Part of a small language model's weights: RMSNorm before each block, rotary positions.
Each number is 128 + 32 x the weight over its row's rms, rounded and kept within 0 to 255. Layers, rows and columns count from 0. Numbers have three digits each. The size before them is the row's rms in percent of the matrix's.

# layer 3 MLP down (transposed), 320x160, rms 0.0688, rows 213-239, columns 80-159
093:090135144144167065104157102164116164142075090109157189127102099165158134164101175068159122104141117163086133140109160121134064131117154156108126083150083048117153120124180163147157154137179164108128091135165064168114114074169208184144176134
101:141141086169144138151073134178165168096165194109116129150108133110175179139095139163144185146181141172141110139112104109147109124139185158079114119201092153096130116095084139151132136193170115115097086170149110066076169197091110118146166138
105:094113068119096092033177129108179117129139118121087157174121136116143136102094145105141116151140079121157201107134129117092102055144152160128143167105134109157117105128092132107084113143141062106122114107145172105139161132050106121120150127
109:126098119171112147138102119077111101081179123145140115132124077150124181144047110126135097102129165169141173142159108164092133071152154141170139163170147103161111196105157159089078186130165139147121139128140150125131102141144104140066121136
090:177151112140131103117108130071100160133053145090144132162112103157130122094078150187129118151137145123075135083104153154156106118121119151105152196072123189116137120098111087110143082165157087138101106174136170131106144065157107125093141119
094:157145141120104137133105101078163099106145110099092021130128169150102177114146095123149124119083154138110099094157137168164173121122107116068075100166119115176161135175090050112087147107132156153136143147122084124094098127112132091084157104
090:144183066088105103129134147124063157135135099080058142158142096142109182168142027135095153147100151138165174180128112215139152145120097139161087140145161144145170092139131133135169126122154136118063131101163107150186174166098101116142114120
103:132121165134161102116169105176121141121073161139171067112089167106126139102102192160097132119138137143185120161111141098125135126157101097121116128082142084174094098102128094221076165172090155070135136112087152194087111156149103075111149121
097:139182090135174124114127106144179091192151165117148094139156106106150155084112100049113138178128076156147121111151138108053137110089151058142123074120122090111184104128145121109161184162055082123142184099180050077136136128152116165115118101
102:133163201159092084171171148108186158156122123127166128152054117113128131130111133149067124189102096131161154149123132099122192104137122105107184128124107054145116140146113132058145130151120115075158132094196105109155122095151139095134179129
108:121167052118099120127114127129154147135132135162126078111106109163135164096148106117138130127140150124098092127132159156172135164160139181096084167110131186142171156092150199116131121140103122160201129175158151112121093129100117092153181171
110:136098180082145148157112069155118119169131125113145144144070081192128135068168140126143128168151092070100161102169172105207076142131106149059125109126108087165071166102171135103119135160186133077129104164169129181141103127147113057084141103
096:089145153132181147118153151150129102112136150034174125158133102072138189139111104181153186122099176135172104105127075102026132197154109123122142132098130110093141129139151115097175162090138128125145111177174088094130094135152085146152199133
109:105120176154191118141170094161134122138132087146047120071059115131114104153150164153105133130097116162131126146070149134146080131091138161118095076163106082146073104098143099125074108138154156103120094109147146143133128191134124139187150103
098:210099138131150093125105081095110098110093106127112099166115097148112117117139096137088122142122186167133117132114117101137120104132135160113137168175084072169137136094177144138109185160103136103174122130159115128157104218101125153110035141
097:170169082151098122095138105114143212138099095101110145115139138116118117143135101118128153167156211112135166123078119160126157091108114169157159088126122156152150138161151067142126110144131095087139108158121084070126093139115108098153181111
093:118110124076176153147154152148144168223141148071149111144113081078139132125111120095159118155095145096091135092114099151145152086089197117153150153141186091094108141176148094155070099110171121120162120113130140119096150138115156202134109108
096:112082089096132163141140181126133098140058178102126109131102135129199116166083107171105114173169150101044164130120141118121108060182123105164107082122135101134102137108133134121126105158121118145107124128142187177145093137087126141143127164
091:149139095162118082101147088146147207151144185107088102120191146148157180158131153112061090129142161141140132163129144133170174153157110095190058181112131164122148188158157105133173146146192172148096135173203141177145132154155101165129122156
103:137230123107146080134129118165087182102081106068159163148100140142130113099123136145116136180093122141098193164111142094121111134218084123104124093181115104091132148117176100175130182132074150117147151127156068106172170124090131132112095167
100:148106147206154132173115158172089094166137160118089101141111119147122106151183129140175185129164159134128170121111171102128131120084149138096163139160068141112210102118127140154074108154086120121069118162106131100103116167147089118132144082
105:090140207107098121131140248145109108129171146155108167136114087094131170140126102090081122116137142085116143118124142097158142149124115154093169183068089085130114147135140136139180160087102158117147146122199134100175112108082111151175060182
102:070126129144095130139153099142121105099122133155081160164114124097196166105148081130156150115144130067183098187179135108123104154084131101138132238093098150101093114199135142170087113137076164108151141129120125137119114121139105133141089170
099:084170135119108113174150143141132028176169112142101134113127108080171134148137110097083096127101127134145195114121076098075116146112137166131189139177117105126129093060117136132140144097144096165135183136106159164097164090107123150086087127
102:138129100109110119156147080136147164115118138161116109109085119107140134176153098129112093153175128168136084111082190058081172075119157177166070123130144065093126148146071061206070190143132130156198096140139183176153187161054118102122123091
094:146120192149150133083119157137080114073115093180161144084087148059129077159140143109162120124143113058083097077105088119141075112092153137207069119092134135091154106091131108162034149147136080070078139105077133168099141122135140156122109165
096:057102159132207123156062128118108165128135171127146147137105135122168111130172107132125122146110093151117134144111173162085126126139115176193178082057201149113098142147093157061140133102125138167132085147113113103185154132100106133141123112
# layer 3 MLP gate, 320x160, rms 0.0751, rows 214-240, columns 80-159
099:114146117148156160084158152108139138142114153170108151133063162149115198112133136060125136113140109173182153138203081102208103092153092142122140168112135092132181141081135145173083104166138113089171085153136136115198117115134098077202089172
098:103138091102133093054146149128126192110110143154150173168100118183106178120098133150164068107105125107178103138124072064100091080122126103159127101173096071146111158139094122110072072148111080081158098139091139140105133104115164157109167110
122:129144139121137134112158092089182164115057142112108129135063151160100122092144120166131132168122174100135076132126139143124083099174118138124158139180118135099119117107114083113080128152141143118142081124093123049125110188061159091114119187
099:169052196159123101149127076129094151201170104061120135184138071085163141106103149164144123098100184134115108114075158089158130152071091118168085080156142146102076129105085089115122151088134111085201159192110123176179133125136116166127124082
100:201160134144066121100132157169104103086150131187107115108112175151120149122116134140117121134128106190102116133155109124066117100091120106040089128153098074228130128123084157139100120136109109136120179147125097114083157122112106137141100125
087:140100113161178119130133125149139136149076149073140094136106186158169101164176173115175116107204088068135140182125145118086132165063153152077093128117172106105128127135134127139144174096119113075136150149162091158096132181114106086162139080
100:183129181101104141139060167148122165119137150165144116105102171100115155101150182121101160148098141161091177085146147129100109111090153162159070114064077104126169086110174117105123129155104141123145114071147123102104067167169126156155113138
100:088105135109154166095124146077128122106145126105136132114087092150068038107128142105128172108078147050145116138170082165128131138108148079094178193142171106084135114170124132157128114149143105150113116120129149096127125135080142180172119140
096:100115148150154109170131106126172120145159074100148156169053125110091133101192110088063133179110103114116163156133082107100090109097142140180155092158096070141113078125136109105148077117140132089184133145191119126169143120102089103131167137
104:164149165138112163129122137182119137159123173103200186135108122153143116130171170114135142111170143162123158130138091118086067122074112080105115157158072127104084116140156169124118117129105117079109179129095074096158108165095088142144153188
098:140103147105177153186149108151140134143123142147020172149106139136167092133138136040139054136120091083088086042175148117124130139152162108112146137123105109095126139091113098148139167163155192119092164129170107134107088164145094110115145128
090:142149110145154157210138071091162133100126125142142161141120132165115088212117149124155153151147150094085091157075098168101107134162136139121142151163121067121152152144141090134109161132142104164159139153112122069151152106108184127084179096
100:143114129182154123067100164144082162105143128082108181088107121171102134096175055114091140118113154135151128085127108112116127153088110123152089072137094084135137136093058187150083044089117115096175200156140135076118160159145152142137111172
097:126123166124194122118105121153134172180159146092128113132073180140103172137175153141126153082176096142191177125112135043069134110163134087076159151053122087155119156195146138149120106153122172237118154142123091116074136144145118098094103099
100:073138101154170149125099126139144121165132106111134131115080156172086152105119090132115066113105078132126082185113131145130143150123153178164103137141115188093137118085086099131089145112145138095130145138083137080098184170109121124148123144
106:119100137161091110135172135157183120111145106174129132133172174124144190157096155149108137138164183165097111167111094085125119061077098132136148140119094129133116132141177125151178100103044178146197113155166142172111061105129120112097145135
098:161131103087137092154124109123098133073160102186133148104152090101094087129149155061171115138107099089191154156161111157110144123114125097080190177159163092124090090179149121161112167069179166145159098147128178064115188147143139101130115148
084:100103114201116125102199107214092134128171168155113114120124173048146140154143083115136129180160148132137130114082141127147179135116159114125120132111120124074106209117124149138128149138181143144130131104184069153119149136120092176149111108
100:149127157194172115093146131152110107146133190104096156171131098163147112144122186085113154123104134111148176148158125111158138148107189125128097182100145195118109122110107110178105125123099128094118148128183079140161121106090184068157127151
103:127063153175140107171120163158085153121153094125095156174083084086161076139138141119084185179141195127139166138121164131122147118086086117122143107162065121134128112107116141134100097126158093112146106153104164090133136193149118110170146086
097:145220074095196115054134082143158103087130156169135076080135144170153125139144163090138078173162102176102158074107134100139134175161111093163134111114098099093134140081163151123134139170158131174146087185135128108118123109064115062117098100
098:232127122107176053137125113137055154068082149105074117168133154155130141111138166158088111157130149118056055108163183118078202140126155144112139105129086143138152129079104100111106146092196152096100106142114119146090154123141118132088151119
113:067047116113192136109048193065156103183113091147123118140139076122145100146152156128132128124102165111132143099129104108127137191162122141154208133136109122110092086092073133085112096097148127120106119100075207137104123149123147096108053112
099:151131109071123130144118164118118165158183163090091115150089133122053115193228099131135190206139081174085103127138147094107176146180076159150113167104088068137144075103134137091072145170199131090157084133118189150120147123120095142120087135
092:143134127111100136117171122129169141188110137116083124108190129165127143079110157183146125170118118176160161186080200129088131150153108169079193145137124141186184161175123125105198185126100138160135168125170057123171081135151104115206119096
096:132176118122106149129157198164107139101103107134146112095204211149120154096108139121200115146104149108142070142142085171128149094115135144111104144188082144097135215161140137132132137121122141111148138186085125141158113110124151086132095148
099:115131144118191121140129147114168117131124134114090124067098152039142061088115155093068129119147076171092140159138136110141142118078118123150175123126144061168124149143086153136167152075078106132175115127170083129083183173121104064109071115
# layer 3 MLP up, 320x160, rms 0.0745, rows 214-240, columns 80-159
106:089097113126157169148126058166149212115139125116149156135121118132156110113122072150083147189130105179131135098127123030160144068185143114091201132204134203111140152102104164153144148097153105110108135204173117079143107119147141101125135147
101:114188142158141110131094149120137102126132110114124104094173120160092156141155142146152217148117126199175177160134168155109143176175108172146085135097127184120199111133117132113121146128125131129138103168192116113129103113181080079146109180
110:118067153152127127099173130137134163147124101066130144169135133174083154104103106195087124147121152106218123110119143130167104120125150151096126080116144159155159112157096050111111084146115125100142097064081124115102118107140096095109095162
096:088158071106105127143127143065176104078162107140125153119100109164136071125160157146098153142129129126119126114180121186132140143144123085094148170070093131137193128108165132161098157171156139188070129107134101129124139133112138098137108134
098:061089114148144122132105113115137133153111127085093153159151095111089121127129127115157142151119153095176161149096136128160156176132179141119154136109177214101164131172185096147153153119151181138110063076141124151174083129136211134135150170
089:145100105135096091186190102186107164144030151087169146156149149169144101173174126142194091135202101114161139178169068163102097167071157159129097154080159141125132124166158136095184150129156112107053117150153098114102158125114102080172121091
104:126144187120191092115109166176175111099160146143149150132084109065132143209090180090157151107127127088142169103100163136099138119138182176109109112121120068141129122098193098123114118176105170106124140150130105145180130150105108153164153072
100:093147150085149148134145174087141160067135178073159144103158176197085094175103103140122136090110195103098120158160101136108120116180102131127146154144147104127103060108168146083102114126099128156118116161166187115140091141121108160135164142
107:139140168105159118174154140153161160132115147084145129155033133154141155137106102132066125188108120129144121120137126102109136085079131120117192108142125089214113097108149097081131058128171162101130067122126151131183159133145159106089137088
113:140113140180109107174102131127078170180112154148092115084111145151158146075076134173084126104113110113152133098110191123179094118147124173106141083138158139132150120091115068123179168167101124180092140095139116158162063166094064123158171176
119:151138113082102137125163081156103128127134135126162103139083125128129152085102135166138133171157156176137142068145158116133045123150074121141139119116154072078159158123128125170087130118114119067120131168106145140134152115120175153097135128
092:168121123090126159125118079062170163118124141140127150150109165139144121119152121125185134108094159130072096117123073102092126181160116138148154147134088078086128158107109100125121165062174147120161145158124146052100144127140157167121225060
100:138079181075211122102127105172076135117096143135121059103088111068119097105114094135130108110132127170128157170101145126153121089105086143160128119061085082114084094079121142160095193140146107092218108117131096102111103080178152117107166131
099:074140150105109129131190068168149133135084140113121094151172054128118117105169139137139143152179161117131124145145137109173102116117150202187154149150092145131170198055122143171159128138108106165118166141179170162135160127159138158117120117
092:116138142122171124181143168177090097125135130121100169137129106150192144053108136133095084082141190089158073145098123103161130168105088171150144140157146115091088161129099109133144079100088185122115078147080129094091146141150180115099070134
091:136083154225104089093146100152120122107154157170150084132155150100150155127112176158092114145132127154142058167064093127163141124149095097120111089145103114107127174071166225156122123103129133162161099076129124140150099137129075101092140088
089:082110125147091141170176115105120152137112113135145148176127127060157117159086174132102189165134170113114119122127144151167141133089122120128100077094139124161146152164141157131124139165090126094086146089127151179177136107108114128181174148
083:151115117192128059113196119189135178145130138135079113135137165110151104191155127120176099139139116138131114185110148140104132114169142089118117177122149130078122180145147155119100140174212094167129126143217087162106131152148095151139096125
104:149096154121143181129105118169089120154089154120151124159158165158128140132157171091118125129145144128120217083136092062143094151084200155159082135143141146110156087130129087151121120107079164129090095110157128121169128097166147087178144156
097:135101137160159120146111155177098093123108032102038123130129120137152131122176136151134162123205102239104162131079146116174156142048110116106099113144088151104182140128151147149079151172143093105118107177111094144104128157179107106129157144
102:100114229115086112134123139130080113110147132169131138146126119100099140125121097141119201134097140133130115145134084126182074172104130141138106174115131132172128149156094106125174092076087122071166111127146088146135092092129118137094044176
097:125128061115118140197156083092123123140103184123129107141189119138151101119082081143122085145139154102129036139178139157115205151139150100138147117044090084071138160157097142163121122153132145057093159112117134199105137110155121153190145109
106:200180148086123167131134093117117190148131138124162122123107157162067124122121133062146143128096070155113086139096119108112145066090127050151023169123112133136128121179162169145116165153168142147152189157156090087130148118083128169119151100
100:139137130120052138099167068116102184143171173121096063150082126147084161194183109138103138140101117220081083072102106064091149171129108128175095098093119104134139089103113129072044123144158136110126102106145106116129180129109092168114118085
086:068131126085136108125060147089132066087150107073164119123071088126099127166141072145135138142140089117149075102123106154182073080103109091147120158156113088106116059132129099092096088137197159140098136131118161144130103128082103168114063163
096:131140135121090088193165128167044147107084124136160084144171181116130096161152098087125120160115166138164124153147106183112163102098155147130122153081087149056111182093163084088166125084128105081189119170098115082153125088117114084160142189
106:176106101122150107086138189145109124085103127169127082094105104130110090098170133162091145116066102152091142163135157090120097114152154152111197145160134102132063099129096172111108123098113104082149114131180076217054127133169140135135096113